config.yaml
norm: "rmsnorm"
qk_norm: false
attn_scale: 0.125
parallel_block: false
init: "uniform"
optimizer: "adamw"
weight_decay: 0.24
max_grad_norm: 0.5
schedule: "wsd"
train_tokens: 906800000
Each number is 128 + 32 x the weight over its row's rms, rounded and kept within 0 to 255. Layers, rows and columns count from 0. Numbers have three digits each. The size before them is the row's rms in percent of the matrix's.

# down: layer 6 MLP down (transposed), 1920x832, rms 0.0261, rows 1456-1477, columns 624-831
# gate: layer 6 MLP gate, 1920x832, rms 0.0272, rows 1457-1478, columns 624-831
# up: layer 6 MLP up, 1920x832, rms 0.0267, rows 1457-1478, columns 624-831
down1456 102:132074143110095114119123100157121132158161157182130152117140165056118128136158053144080080130091124098123146088149100161119155112105189144218109110135145122206148066141151092098137083157101130179114103026128163100122130149098136108174116057133139159132100092097156085102130133128144136184160131078095095164154103134104122129214210188189109121102140163116157125171168125113116161078100166122119175157161078143112107133145194087093153118131090062125145136136164128169193145134139131071108126142154135103151054153126125046149117165101167153147102142115148091199182132161087140163126120094106141139089118151103139109100108183142
gate1457 081:139141223095156102148090125104105133112163089120135185157148160162138126109162139085115174144136109111176180057163122079144116137094093116165129124137168134156068197121121138170181099091176140155135136124072137117157072146130060165075133156108142116087183128121123156121106141156116097120188105109132099123144143103098138088113130122144123128135098123130109134112118144111095113117157091092107154165094065131146154128090185141104061127130190140171121132109101145124097104084125121173129166126138091131117105127130155118059114132147113100179148133129141141145134151067074108099166137109155143155113123143170140079167106143104
up1457 071:157103126099106096159113100127145179150140116146131137122155144035153172146081117140132128136092151110098083143051178156164120097147118116137142159127112165106135173162129138129126160172101199138096121119210111124111212175212105145146158104134145146201176099167081136125153124127114120135067181092144137141104119133108124123106150117134133118129113173146142167137124096148129118161164120134151177123135149139166172087149137099147152124122147096119112075133134172090150112098156116164151129187158176105154133110055110094110138183138120137119118181107086114158118099110120142079109107103099141110153150161092114130093151102116
down1457 084:126098123114145096107121175106152161111130065130136131110113072110148087148080198160130178180116099119122113131091156113176137124103024080145145159136190145126156191108098086084174121057134175117115102086137089139124088113099140116121122082101156156110145099163120174152113131096161147088160067084151145101128118100113146100111164199124091084146135161126221143078134143171084159137140079094105156058133149151109101118142172116166082111134163143162084140137130111098163106102144099176106132152070084122159113089117159092177113147145123150149157112128108089138149149179123159142109073070137107148123140162132178181122162095132
gate1458 097:159152109058159131078200153117099108095125134149096083124121136121146078044051154075197117124133165062120135124104085176114119187097117095099114111152113188136093082117169096158161148129141123108148122178100087126150176107148139177108144141111148214155091107115154111125094115156151152093137129138174074171157129115132113118161143149123131115141139148080129114178127119124126131126133154161139104145111128163068116183084091133133138130164091151104122133096085089073181146105148159158174123118133091140138161074140199173135125083113148126148096161126133165116135106131172169147092112126207102184096175100128145127129128171112
up1458 104:136141100132149059163108114134111115140179082143144104075111105099148123153100164122090120156087107146125144134120189136135088134139104067104127126149101130142076166117141161170153173126161130134128119119154156157091084102126107129163142136088122146187151169073179083106103083152095116073111168137119178105130127152140200062111126100128108146161101105148157187083097194149077113118123166087121123117179102112104136141149126156155149154118114234102173140208128123114150184145070074135097147128092141110118131164150122171109109186158063092120118130102097156066140117139128137098111115120139135129168140184128107136162135135148
down1458 104:083130116143176121189166119134089145139094069099109126157108094151106121082147156131119137133151132083108128152125149075087129084079184169111084127143083155156104112088104123108114132135114112109149100120140149134115107124124092053136091130105117083141114124217091186110192183094095085112121127137199188167139196125115124154206123058049143143108104171124150150077130157133082117194128154132116154078130122142123112171101124147174147169111134116146186113124107071193159084141144097117092123133129156119133058151130084148106140129188115093079144142098154134121132116081161185073112125103124148112200133150165084151139091146108
gate1459 100:133137174099194144152095113176194137150082103108139160118117157104108088164126070156134133163122132118113139119132137144124117137123106114183191160161120113134138173191114081214149105173139090127127130186098149165133100142146120146149075082121108155135154161147150105108111106171110144170111080170130102175136209123129155091114135097148094153186156131095099136132112123108105182130172093053133124135133079067111124140096142115175135185135143144175151073132138163089090169115118162128108073135118163140104113157149093128077094126142110095110137129167092094109075115171157117127062187136135118078107138088173127141078139144111
up1459 100:112158101134090139170149164112167149118097156143111175148106110084087114168096056148132134140107073071069142140162116169121127070130113130109130120176142137133124153133130098164142136162143102133173143094143137159136098153053133146152164142105165173055160100104087103064121133167125139150142086180141175151135144107136109096058190144119054134096145141099108231139130104109136094141120078154123074131096109131163116104088093101046105136157116103136139138101126123109063140095114084133108103129156147080148129147159155073139133143101085150094127158058122105102164173118215091136132134139120135086142140128085087102124165157153
down1459 102:098176047185104071100140166141178113117108172062161162077131144072151129162171062167147112104139138123138134136082140115168113089104129136175144104124076164102177152154122126132151054098109084159150102123071111132104099108097108105147107141124138117105175147137108093134141113096168085143116123127083124104094074201182119156174122103194087099111122093136206152143124148106186085077124145142173123115117089117167196109161122157136199171086144120142163120123097116160093147114111080123073146087086161148113139132067090152098133095132192146132091077094133127133181147113063100156147128077089126150073119129142118107116134092118
gate1460 095:116124100096065089117171140153055124176119185069145151134158127113135134126142148090149141082147182104174122096113141168167121139136072132127180108105121133150161130183080111106131148134134078085126173115196199075129117088074141164107110108168118145110132057138144092071076125103113124173136057103125131056128138208199108144142104185165147085162088096125157161097126184074133085101122111107106083161078152185159202099081149129101154072149145125150187138120127133148176160116104108134077140159187162093139186150103204123035177096137134159139156088114125180120088160113180173197134090140154109088130155097242127054126164177114
up1460 094:160171088123112144075130079156108119112133158125147145163141126117106118198099142194071132122112125120112098162170125158157171128123128058107166094124130144167134109152136162143129113115141162158181149145079155170120181147139124177133122150110121163075091136142101093127118153190125124157121126123086120152106114107128140123160153111125128096209117136133098156133120177186128129127083129061123069145112082121127073165174142030110105089140155150135142143121097138101146102157081104076141090107153084142049109187113184079201118079163183139190171122150166175072169125171173165127140095146108162086101174096094124182185129158189
down1460 093:126110138196081063109110108173124146135144092088126099151163127065125098112094123108122115138147169136144146151095155118143099141156137138104179140075124109104096122172119106132157120121092111142146160116121093078149069114148128083077115084124139076131111115201114094126126076198116130149150148119115137104078178100189115129134131132062134103141152135146175130121141106118131136126141181116138136100160134121153134163156149147157159110136151062140188137129119158127127134120119125194124075140120130158123111124117161145088153123113098144090111168095105098131141129153184121154094177156115133123140119128134141101085200183122
gate1461 110:144109128103151088092124138132089102098086097173140112084157132126113113025130110124165120128112137099140130125072152152125143119140134023123116092102204127129171128110187102172141140198156096070102135107171100145075111057173128212167115193183150147123099126145150091128103102138072131118097166102147142075144141091124102121167215127149122096158154116119094133105100125134148102114135118164105178145113096085086129101135151140172082120115110097087144144124170158143118171123112170113080142132157125150111164130171148113114091079127140094135074174194141114066116124145137169077110079116195088129087134084101090230158135161100
up1461 107:132065143161130153115149096180114194158111160146148199109129155163161135115113176159127105110154126147113089217134113146192112196169135131132119104174120123125109127093161107156138056134085108100086061203156169200103117090170130137171098098094128192147141149128103088092161098099111081158148180126077175142116091170123147119149158124099133122181143138071121152055140165088112183145126109153105128124083140171126126168133095153117106122089178086130130068196090120148108172143098104165132150182073143133096106118069159145197139091113118153092103145190145105147135092123148131156210151153103119104132059091120094165164082132102
down1461 104:153140154133177097167088166083227098117113126127139129096109136112160061151120105136094092116151075123097173054128137121213084135169120176141104105086133154155117133128137105129178141113152138173138135107110093120159123079092153102145123048091168083157133115165208119058096115103126193107126131118103095106132116101138121096115163175099073145112181184158120109123117096153130136174129141101105094062097103132124093120174088121151099114126149089090082137085132150121146136123161159105116157141110116108089094141163134079089155101127165105147121027205090097123129121087122096158187132141080134109155107129163137150137107160137
gate1462 104:164120200097164144076073157096127161105198131160132093134128067108183119112117090086126161189172127116138116118100160183121082097116142133134141099113128141169078168079189117153223054116142122144142161091129142107059099168165120158135119161141109127172140115121125079117102121134125134038070082090151113141166153105111161120135151151136136067116135080092103122147197135153089062081114089133105110162182147129213125160104141128104142159093071103226082073101103136142121101164119163111152141102155148154164139111148139069124174157121122078138106120119128147093134144129086170117142065114150112114097108127177160111128147137096
up1462 099:143136194111141106101103096131175181104212152080133114131176104158088099107132105117096173154085183119177133148111086127120139169123071182107106108105137144132123167158095114131104145087182150102147151151161111058134087167159113223146188110138168151106114140160141080149183187085173154152100177143142067150124183132074121082136165144160142173127135146157106104084088131167111172136196117091137136223126168105138112083089086146181121102130148100121117122126135136156112119170165135135115126156130186135163108050164105145055116116089127099088134074135109090108124123158132124119099146113157093116167077146170102121171144131130
down1462 100:163151114120192145137148151121145160149115114148104079179187161108126120136147139146199138146147136075055098078095166162132169099090105193093074094107178122179147123126110129127141077128156164103208131112116107155084110134100108135168096060150115086133129100097124114144161091147126178132059128115117123144110166176158159206151115217156173100126147077153130140078168152154086158106204117095110153138165162143114098083164183142117085144154137115095125129138132104173095064174170122109164132139122163107097153095165127156104112176143117053129070129094102074112083097141096158127146102121149110086158090115083141114167152115091
gate1463 105:151154136101129092181089081150108128106093136101162135177184122134104075139149143123090091171125182132130141097119091169177150199126087162162083133125152129108172127095173119102120119152151114156154128098128139113159154086110090095123138107138145180150130126086112087127066096113147134133147099168170118142166152139104108094081143146145090113130116103160155108194138129155091071141071118133205130133103074146173089129153180133127127142133166183089061127135110110125191160076087092169139153156139158130169101080152154135157038098127184151110099122145109123173151135095154101093136147131064147096170116152142115108118131139093
up1463 105:115146136120104136122159184120135054119153091163075089103133177109112136118068069147128180059115105166122079114104117112102068112126093194136109120115111160109156151149064117101179138116108150148086170246105059135096159141093101153124088177163109077093125089127128188130190143159137149127187111115107123152117140150145161181125162062127145186143181142035107134130076108128176101174196141141149068139128118109143120087147135133058109167148169087166140186133179113080103133111147102105140142130205121154132130142067111127119167143145128108118144159072136156085121175126152078055113103174201090108148102070107135133118112157143
down1463 101:123126143163119137138142102145102159169120151118149164173139100114104107167140076128085050200123159148121131093114114169139132128150059127150118118117067139159116177153179149133119055127101061107170118098117143168157125080120153126136125107171099192138113125123153147121084119092140119129131104153139141075117093099111109079185136131195108121071095140160105126190174171106077092164152141155154154119130113172139104144101127157117058112158124126120046129152068151131146146130076111151103121099143133118205146096111182071138081087105175139095157105139112150162114121094154124119149094079056118151152087136104118109135164111124
gate1464 114:120157132087096097223134160091095101150134126073141113085086136094188136138170102126155180119133156106123089088132161138172141136124173106094098128152119177102145121100121172158205169120140112105149174145129103108147111183171100121135097179131141103118107100130131102055079157116136135151162126173082116152137137167172125150119130143110124158109141187169075212182129127140132137183080080107129155144100119125092143154107154135068139158211175135152137150153139059085123089146126202136062140135133126138115106076108156168142097099124138156171161094095110109113125141102068136114124090127138107134100188161122102153140183153128
up1464 108:198094094157127129195169118097118139108207091060138085098187103114170130115126132101118163135120113133130125112068209117092104073133099116120115100081097118171108101207153143144141124163153149119148131191180141153102160086151133150125125087174219166093124217112139090106237132131142120193136111174168170147136092158107175079049054194193128121144133133112105177136063120139121072104149085089146087081111098160076147144153072111116141130110192131071125133096150123129110111105160128175122168165112160151140145113173113063122142194131109145168103132093198117111114160095074155163126127119190123172125141089105137108113142115106
down1464 097:114114107123138140183126132123082144124135169139137085109091103147131180158195131109135142122164141050130114144142117099141118171153145166139108128094100167155124136097139139132130152154157161084132092148124148095103175134106155128075145185108190116115118149131134134123124184161149105174133126129132138163072178131118074095125120132156097166119114166094162158089119122094055145109129130114116156152121049124159159115154079133087166141132148120095119076102131094147113109103132137132134128061103103153124177125121139092134124159172188124135111179136111149089128104131104115092114142123163097137109147147107105128113180167102
gate1465 084:134147116110126110202075101148142132107111068146124143061132178101073120083142124170168113157120133065138051095176115155152137117152059147155131144145147158154166130105077122128158160107062155132117227154112145135192123144184194151137076153100111131148159139117159165138140095168143141140070105141119172130152132147151108181090135081175141161203147089148147164151133172075130070116188100112091172082129094170097145147139182138110134169179134165119181089167109166092123127131154105095105096100147106129186142152124154158100143159100142115103128108105123168080133179078075112119127111144123169095131157170155162130144118105100
up1465 087:107155173166109161116180130100079147158122102125061102130091105069131128142110122129168073145112140125110148162077137098165117129092146146186118121206052078110093137108164143119075086131132123110111148118107160125161109157133141131114141088078080098162169109108118116160157111131118122144138114127095141173082107155060103124145116105101162123161056161142139095115140091102166207213115097111149099131059116113138129132145138116139157121125129166113164124094132149076086093162104110130221067126174124175075110157135162134180113170130133120147182127122071125111123083043139172125099058153071167125189054111102169167084129120071
down1465 088:136112095191118106044166129106232131148093065152150117167136087137138115123172125078126189157158159124120119147065170106137136171110132101099143145115152151149105102170089078154146073175154123129115135134129143129093117180117138222092117157140155136101094193097132131111110113121139147110172125117166132163108127161170133159121114202119134094091081144111137086110123103090125124152081170167102139171153062096141192165033096193165149126090122079126117163144116131162129109123102098135165133191149103145143164111109107135083156113102122111159113138193171155133093129158145110146148134104103128097099163102190063122121149109150
gate1466 101:132111154117152108120138139164141166111156088190175123131142150168125181097167160105153173046104122134081185095124107180103109144098108149162102139099125139143099156139116122136125196118077157114135075102016143060114109112119112097114147185097154164181119160109103151084073089205109108160158138134179136131100166183149106107128143105080101154076169077127094179140108097163117125126091062159128137121099131129111104143164188114070114176161141109137127117116120105159106041190158109128147154123116091112075183107153137112110137135183075129160166086141100146100166164084134133056148116152131171134098159096146114114163112187156
up1466 110:129121095191119145179171080125197136160185157120097108148144217123141095099117139117130137113144064096095085133183133093109132084126116101163092086097138177160158121113150111086152064136101166136109151148141101189142174125131116154104129155133170083154069142037115115194139128139169143149060199168131137173159135098170138161177139125165147062194148152045196101182166137139159132096172090096167138133156135103093142133134126118057168143060098141106164123149109074136198110174126151136100130117114127167128190152143131143155128123144142132153116137132078122100138132114126128117149156121123089084148118158104151082108155123122
down1466 094:111096110151123165158140115132139108128172163132131134127118150132122137130035123155134085141115123151119128152128114136085128106114117090172175158130109139164124178147156144127101141149126152137153129138120069158112123150104107160178157100165099120100122119198107129143152117116098154167106124127123180140121149133121163103102137155120126129124116144105146115159150181100103131093123144160098139115069122139151118118116095064094093113129122162115152120134076139171119176159152120133119104188123140061126108179161110108134136108139115126157066070097132086112195156093081143091160117095148085110108093150150132143110115121129
gate1467 094:112096166075086059138109172151159186125126118139115070099169113141095109133140156107094125106132110143132189085183158120117100140065116157085163133126124130127122133131073090155104121162055161181156203115081038171108123052107141137146156195135129121062099167143105094103173113078099112205087172104125122176128113077180173137099165197133145111117105167131124163143200143136119126157122107109187138111153145171150141138134123181141127131158073126120092104144129127111192123127171199093125106128163162120154129149152124148134106132168117182111123165142166035174111159105168213128107088098106102062117148097100115172061156151075
up1467 097:135120142131102084133140076183100151085129135116144151131144128131159093087166176092108158123154121129135118114134177119102062129131138116108152162173130095191154137093161152136138084143133132073122120130160087185112134173127067122114121130158091129135148069139186057133102067134120049150111161176157104142128152088136159120157155134139126090134125088119135063125115111113142087130096163166073157133143141135155133168171129075112084159088088101097111108125158095110194107157130145175088108086040152177100174139123154134088155119107156144170138149180166105160135067129202179130119140149107145163114114130133099135157145132141
down1467 099:118156118105120090128113147133151135062142073151136121156121154205162145066142173098151120147111072130173181117125149137128103097125185110129151074185122184179166050133159164103130102142145091091110133158126187131109145110162129093026180154151130105127153059101111133171099128071107094119060112151143137120140066106108130146159140187073157165108047119137107098124131116102156158184133149133134091110194183155136152121143104130151140107176070151156155133090098159104121085107099130111123052143168141134117137145126066125138083148174155109143193113150117152113126153105131123123042111153134136090076121149074141130155104114124
gate1468 112:135143112169102119095170155079109112151089099157138165137133125088129135124118163192117180055176103123120150167127116160155138161098141116121117168095182061108103119128146087122166132152119091127127103105089175110130182103050147147103101107103141225102192108072175109146132103150117127168138098139180119139107170088171130117140162186117075148150153119118126167108165061172102118141117129099104145090099108092108198097130135086152153080204133083139126151166184073120143161163130154100173122093135200127188148110125141077114075186148135206100120118156120154075122084168128130165064151142141136152104148140162156213071181126130
up1468 107:149117094160156175123149109094131113181113149080166063119134157127128100152120108167128117143104073128159167135117106136133183165139106186119135085090127118158131073124136108087117021138148088166173135134115137131141097108117078181154106118118120168112160131162162096083139077110123110144147150145091144146133149172131132071080108162121188116086163059133166133159092185156108130113088130072122127144154115106149147130100137077150138105117094124113136120087072134126160116110140138083099109133121120165070166138092094093138165162164164082135169125089175159116155123119120134135152075113165068078143111096160123108149102077085
down1468 107:142160135121157126167119068113097165066099118124119079134073102125176112156159082115124146119078129152102114178163125104095084089071133145046143126156085088183107184149149106110168141127170123155128149140135067100117127148106132094171166104151105129157123166101106126164151152116105143176110100099103080074119126170122110106129085143146127098082137145130050089122106169077044155150089177154150151169104125103142089138127128097078142147161126154098126111150086156134137098161120178125250124158097114170147104149114116095108141137149108117116184120137107087125155179151170167134128171142153181131138108082105188135138086106120
gate1469 112:150159136083092105122086084120126148139143086141117106136138117124154111061136100069173176121138170098131120107064159181109100109146103126081137175122151149118135127140066066126130169150139050161143122066136146079092106116151127109162116120180160212168139160134147120104154136153137157137077132167172136136128157145121147109168144091153157131129179139136076138128170087079112121116172140117085138128167127114146168098108097142133128064124074116144100133121094152071127155104145092155145126149062104117153095114062098147064138121131180187122123132171131110065115138072109065079163168097145169089104115095140127109128137134119
up1469 104:101112132131120105128092110130128084134142100117155182070112147109115130069119165096161128160161121100133152167136196104101088158104119132120087139147100121163173157176091167119169174080144098069116133124125134063089147127118145148089116199119139116115093088118120085153130107095114139117048108111129112077095124140095122128117121150142147158137130138125142094163092096171126179174139109087132135131123182200098112129112159146133130070138113097184093120203106161146178130132069138142144111128115155093150139099173040142132152117066090110083137091126181150169135123147135135101099108176165133150135104070188156180197194179103
down1469 105:124127188103108068090133120095142123172115185142166154048095156090123079122090165135135115146076096103115111097098150108117131131122109105181148110169197157141154149129145133122119105114115178124151126130112148069141091045064098144118129116167160142144112136109174144154181152152087173097169192113128178122172165179104172179179116136126098145151086107173159095130157158104113139112111130123126185153138092129147115111101117084111116159150065137162168158128118162119098163146162149093082183116135148135139130119164083190104160185133131102138093161121128200166150101150151110165118062137162113133123109119113199120197165147117
gate1470 097:165131081107148154088162095104169150198105176126124107217136128135115143130107174128154107130088158090147108141113174098135130135153089103149093106140159170130117085143192111128157137096173110149170157108155107096095137157129101182164135144170070134146135113118050144129097139132163145113120167087077098152177124177179129128102132123159135099100109112111116068113106162163116169141117107162137134030102128128188177127130122187139153091174141167107094081141113121170180068142168097136125125142148189148177146102105188131109134115099158139125077095106064169167061119087115141100112134133163104131119177074130121176095168099141
up1470 097:141145107162093158113131104170146174134163170142122166154115109135114167125125174140113154160117132174082092131168125129108111165155159128132117115096082147163146173157138102166156205098115172185083123133125099043198092147108186143116101088137186086128175169135148078148089162142146088156172105086155160101144158125139116131119173077073111085133103144101099129132112196074152115149140161108136089133094153146130139055064081174153184108166116150105149125117102087125118116183107146186047078166091114117094152175162133049113125113131107135089126118159100148115130086155105167120170117089132160137135182138154209111170121062159
down1470 098:148106091120131137164105060134160155129149132144045127093154126143109080141169140155130105166106098106127167144081081177104166146133133172176142116119176026130149066117141104102104162124084100158153111102122103138099143073127142129115134170160098160111125127109130130122129148165130125096107111125177129145100065146100136085167157101112078159207108115045154186141156117176178145103172152146103119128147161095053099074123113071175135140146106132101150126090120177137132172110094059142094071160143097145098058120142134155110178194133111069123163090075130137133128132135119105140137107124075141144172136123068130127142172105124
gate1471 091:131091164154137090128106132107166113164130148112101131193131178153159106141154128162107122047167138109119122122101093129149101155125172108150055116151158155171101137170118104183173103113130147097088162152125051157128170103169128157143164143130176141103122140136108092130168132107102178100117153126109104098157147091107126140151092156153160114159128165147131103162103240147127139137123107117156108109118048154181137201165100160088070123121131112162102096127121153132156132195102158167141103139168128127119190135131121110088120091103159118158091138115070131058115167147153107126084131054181130126107154104151062156162085126082
up1471 086:171117117121163073127167169095137113131134181043137120141078070182078147112140134152114120075193114170128177110123164048137098142191130144104092143170117161135119101080126120156132115172182129149135109075107080141137084062167168136134163154164121154118114099146114109124116097057162162134158166117128145100175139085119179122144115198178196125124130069149109158108094149150108152139134130202181154129151129118149113238200096119132111074134122110116140144148104175183151079157080125131119151069120144109159121176099069170061104119130113175160152101083164150127138137159146144168109147060149084111107166150092101178168086126076
down1471 092:181115106135129135145141191112088106085078150106084168074111068098062068087194157109113121125135036138116120118155187107088092117171120096134083173080114107083134121078091200121112148217122138167113078108158124107100178131075131104184098116128115148145109139168138098187079029089153118176131167162122097164142099140133153140126164151166072129130119101109071145118092124154102087084124076139121114143144208136110114164124098128139135084102115166121093151152118155201126074094067130108088171085111117129126147112118099135115088147114087157115165131191095086167066132174157126118120107116140091115106139102173175123134110136135
gate1472 097:131081130091112144159144083149131146090097137089197101085147096128064106180112146110154117120164139127167097157097127110114127078100163115118125102125140128101136128185157100145137097172107173098151149101110145058140128155112072145115181141127153122144141195156120121137129106096168071137130178097086132064142104083185171090118166167122156119097115127122150151112146083147050156119139111102168138135117185158173164152131095082110064077149195125081156170196142134171061131103188162126094103094162110173092161071152174173173104161192097087121111094191132103128155127175204208133081124110143084124098116082154134072141112168081
up1472 102:187110140097128144092121125121075126122082185132104078142156142130171108126095142120098145156119112121115124098116160133133115104124138179131115179135154118146089149109106137188074062086128110089192096105098133142152109106143103130146075189127093129120133087131135058130158139126153087128072075135151188092145068152140132122098128137120084128133060101109120123105068114138128097060135133162144098198132111144052125167128145108158138079071114095137072078118038075103143096154121104127197122171100105102138126097131159139136134065151127154125116120121152104159147150159088144136104085171166133121116132148084130143188125107094
down1472 102:174119107097119109111194118134194126135140061093118108101168014131113103122103045187144126142155137111097084109111131114172079176146068094123115122130078111180115095116162107122115114122129085132159111125161121140127163027106104133101128107148088152129098117151073153135056121119146143119148114133133097137178135096135130079094128181154115130118084136180177142147138103141108139106170128128148132139119177213153083064099145109087110102082141127102059144108097090144125160170143128157144148148135159178155145154111142135167109120139165143095118137120144132060083127132155111131158142128129138168147093133130131075121084180123
gate1473 086:064136104192120124170162176124163101092119124170072141119185106097167137171093125117166156153068176151130166147139139068170145203103077131102100147207190142143089144119156111094184156079146106218172173135066100127154184129140115133138169137104176129111102137100136161101065133135050090108216118184105101113084136127119081118086101196123088119123104152128135136130149106153100107123123135140124144092171108137101105109096118119101138097120140143109117112156103156088036158115155139181140104105170108146160134053084176101139092155172133105149124114149147114123079096134122156052150118127139092151137151149133082140082135121157
up1473 096:128084168057093122124060104117092174171142120117172101132188133155166105127101043108111055081112137082160104123103098145121141119121144095147148186116125091156111131106091093146111133140077080118080103102146114088154126116112120149088123116146185121139188127156064073123152107110199145128124130027144088145109102114113167088108136107206209106098119118146146111140150100117172110117162094097103121106093151162148174123131125105112121108104173079129186121100102112131195086186087162098115177147054123120093097153141124106112129058118151115160131112107128175156146077146097052178125159108190098157103128173147124112159071109150
down1473 098:105109113208090066082102175101168176080140141140053175141175139159145168168116180151154089124114199117142155100151134136133119202111171081142121176119081156074146114096089118077208140124155098107122145115119084148137085076158162154069124092071142114141107123111124158132086115087132063130211135146162101108047121096153115098104170150189147174130120213104183157130126127098129149127163091158165166114125180100138161122127091098130075130110136159122120104097128077111118149119113106133173204102115156095099170106141118078142124119117117101189151139077095082179145063148126114059145140118142089112089182163161083106102099093153
gate1474 102:180120119096175129146123145175114116170164104080094135121142112113102137090147082083124120113082179101164163155098147202153191139115131082174149131051119216088120077127151090049132101151109099175093173109098183112133122086107117146197121092122111091194099120096131098136155161072127108137106116121142153068117127167137168159145138123134121084130164109125148131138110134149099102153067145182093184148115088112177145104103161169179161118096110147081154210085087170087105151152092126071139130135141097133142112042148167136179142147151148175145203122162092132079096174106082154169168081131117134181175151151124143170143120066093
up1474 107:145122103138100100169146080173088087075125167147146144168072187100201132095085102121083067113127123195111098103152097085193095093121098100112151145177077119101131159140172154094071075120165093092179080123192132097114123141106147141155182128116149130132168143107130106175108131127184186136108158126072112169173153152113085156132133147150119138069092116174085105127116142105155133170130156077128076159168176157100105118145108162111115080192127113129158113132149131129134123085140100081111075098087161142101108152081159083134156159167188144191099168129146134119148185141144141138106145209148179097112092118125131142141128082106
down1474 104:146158134130128077082149125084164116108118093062087127095126158128091113148050108084130171207159130162176128156153161183106113100161105123162118127082113124124145171102117064128086147145154138126136086160137049088112184151169168130148152151122152130151173074140149116113124108130084170135089118163183170101197104105066145127089182084125104117096221130129124155142105115133133123146104145159162110117117099151152138136134109088118137089128164148135169147152149177143093145137123132165101146124093110156115164087153164092069161110132150158215103157127124094113103118120156110095144083140157120070147156139167168126163186087168
gate1475 107:151095100093123165129157085137139166082102124161138095095137164135120120154078145202138171162161121105176047192148092184117086150082052104083110162128138151078137127183170110097154122136122131133147137167149133152124138121126159143196161119081100114149040114112105068115099103189085132137136131092152128053149149136183185142132121125126160088164090145128172194155122141105164090115143128150145107114163107122135156118132114182124128167131117124148178118135095092088131091133161162049104131147156085151114111071088172132145133136145120100138123143102165136177104137099083158132150115111114104125127165159056148165116150119118
up1475 109:153109157109142134120146123110142151167136109128158128145171190124073122144117123103180151124164131132047074128119117117090098151114162209097169133020161107166149180131151115145142125115178180155120161118159100155137105136115152133121175132131134150056157071141121139101105148111128140124105148122086159163131075153155178134125132148140135114143110139111160156190110147107146114142081178165165152132126146078089146118092143132141114140119132127125131157162183084109123160099096147109191117174121103122067126104128111082142018088104119102172157185125101154199112143113091184085202118146101157148123144102143163118106133138171
down1475 109:176176134100145152096091183126120169068144180130149119173159145155086111117053154190159146139146122113142059119127144158198144198166211147110173112096109070156158144122060094175150132110100130087139146203184057141113152110131109177117170128149121135103108119131091140073112148114111125152101196136200154084183088133140162143176114061148111126101112120153141157165130150106132105091087142152137159128156133113123113161157181124139169146112142078157143151107115114136111142162099128060099065123133123142175082159139139090111093147128121052134119163128108111142144127119127073158147117139206121126109168163084131079095092105153
gate1476 093:156098131070127098199167121188109093089124119118140121129137186086134142146075130101183124114056140121124114123140176147159105174057108142145135113111137083168114079057168139087143093113124088181102106132118107139088128144117103146144162174081111128152172108140117094081160104141193110156110128124134118150096139130128091172146130119133151143100140187139107163120153110125148139133142122148071121156122141096077127092184158124178131124137115105174161158071160138091159166162153121127179093137117057130144138110056141128167087133147122127104146205072078131147102177074140152113112187132175108145106127128150093180151214133078
up1476 099:170167120114135180077079154110130163165120140154158139101171142111107158154137121057121131142118193159099061161097129165116156090133087128104123117102118127119170109150145055112122086140177182131079133149071195121142112112142068104121171131103117114165190148152133167162130163098060173100179098121082073144126110117101144098056175107124116111146120169083156105107096098124078133134181101119158094115107136132134106113088165152106133152132101180089128084116124121097081145111146113119088141139147165164094147178145100111074170115116156143103073053137124153132104124164105146123076115038071083206153204116076153080085146093137
down1476 101:104154180090144182168131132152147142108100111159139130127115141110187128152102120142134186112085135149128091186088088138187139141086169135158089124091114065142122188137128171124099129104152079123120172163073056204111064079154122085136171159097087154130169180077092092151177084129116110128109130217154131110143113118089065153111120089024111060015119186080101123124149136115148157139109132115175088173145115111150154207127155185114076083131142153122129204059138153116120144178155089174160111136124084146074173105113116100124147117134133128135116187109141146161138129173120105145178161119141195141159127167097137099073117163154
gate1477 087:145091109093068087123106129107158170184113122124205122162079099163129123111119093035143174105149163167123121121129154156205109094114106132186099166146160170104112126110139152158148110147100183142099107147146151141097126153126100139094096157147188117144163087109092101100120128074144123100105124115142062103124113175139154103154135130148128105132116126166120149126143108077153144110109098131168127165129144206131118105132137097154099133111155102147164088131127180102073107081127144140167100125080119174163081116096086147093150160192183202117165163078142157137062109094102129073093174139199107130118084088168160140172106140141
up1477 091:095132076165097162135144112091098138159164108183072142165169091112145119103130148140159150145115087131155194168145189141078156149168108114123174109126099140100085092106135067091156152104156130118144106105128108102192209139165074097135133148113174141118114120103117165104105144151172113104085090126175191113077130098125118168079125139120114120157116092141137129154079115199130078140121132113153098073059132115132136120129151051127149119136122175174084123143121142153092146138174113106126157156147183155109145163142170092131084082094126103173136111109119105070138160177132216107150104113129216136085094151091078166087147123097
down1477 095:126150102144077095103082107103085099125150133184079146184066089131124130121114137131114159164086130160162141159147092157130213151098098104166155143083079086103097083133110116105182176090130154149137102150129084159180112147118142137111079142173176103088098121118131142097093165118106160053141139142140147137075094135079171163072164101204170092142196131182132089154094130107144085143089115127166091124089202106112112088140171049164097098084115120135145107165108135156097113099147126182142115140094135107148124155107089108123135141125093150221148139074140134106103126155077145142097173102231200147123134071089134154138134072131
gate1478 107:119117151113153126169121109129115148117147132157143127106105180106151162050089148127147138112099161089149139112120121172125134102180162129175144096166176120159098149139129158108139154127110166089146121127142158165145162186108185108188178180123180093115085169121167080125104165126151148102101098145098110129105184139173153129134130114136175109137143103165165104106139131108092128115155146078087132110128142100177099121183185168122043143171117120090123139126121128173079109162151161144122255136095138129154102119148168154095168105150142090143115179121055193143119100125157159100122172117150110167135158161088151145180103149126
up1478 110:171189103095134105188141123139151141121070115130124120159079115112149136232087161110168143152130141122159086144084153096146159121152120141114085173150146148135174135058147137102131121163115126192155160162106129104139136098155134169090156143128108171090140116131125121155144133166063116115071130129153121096076128163150077073158070118118091127179063158130140241122091164105071095105159151164153069128103079180059120119108106110120076119128179123140080127067106109100120139137158156147168072105154123117166105097107100069092122145162104091160144155111159122146157191148070136134132131124154153115097117128168140121092132091087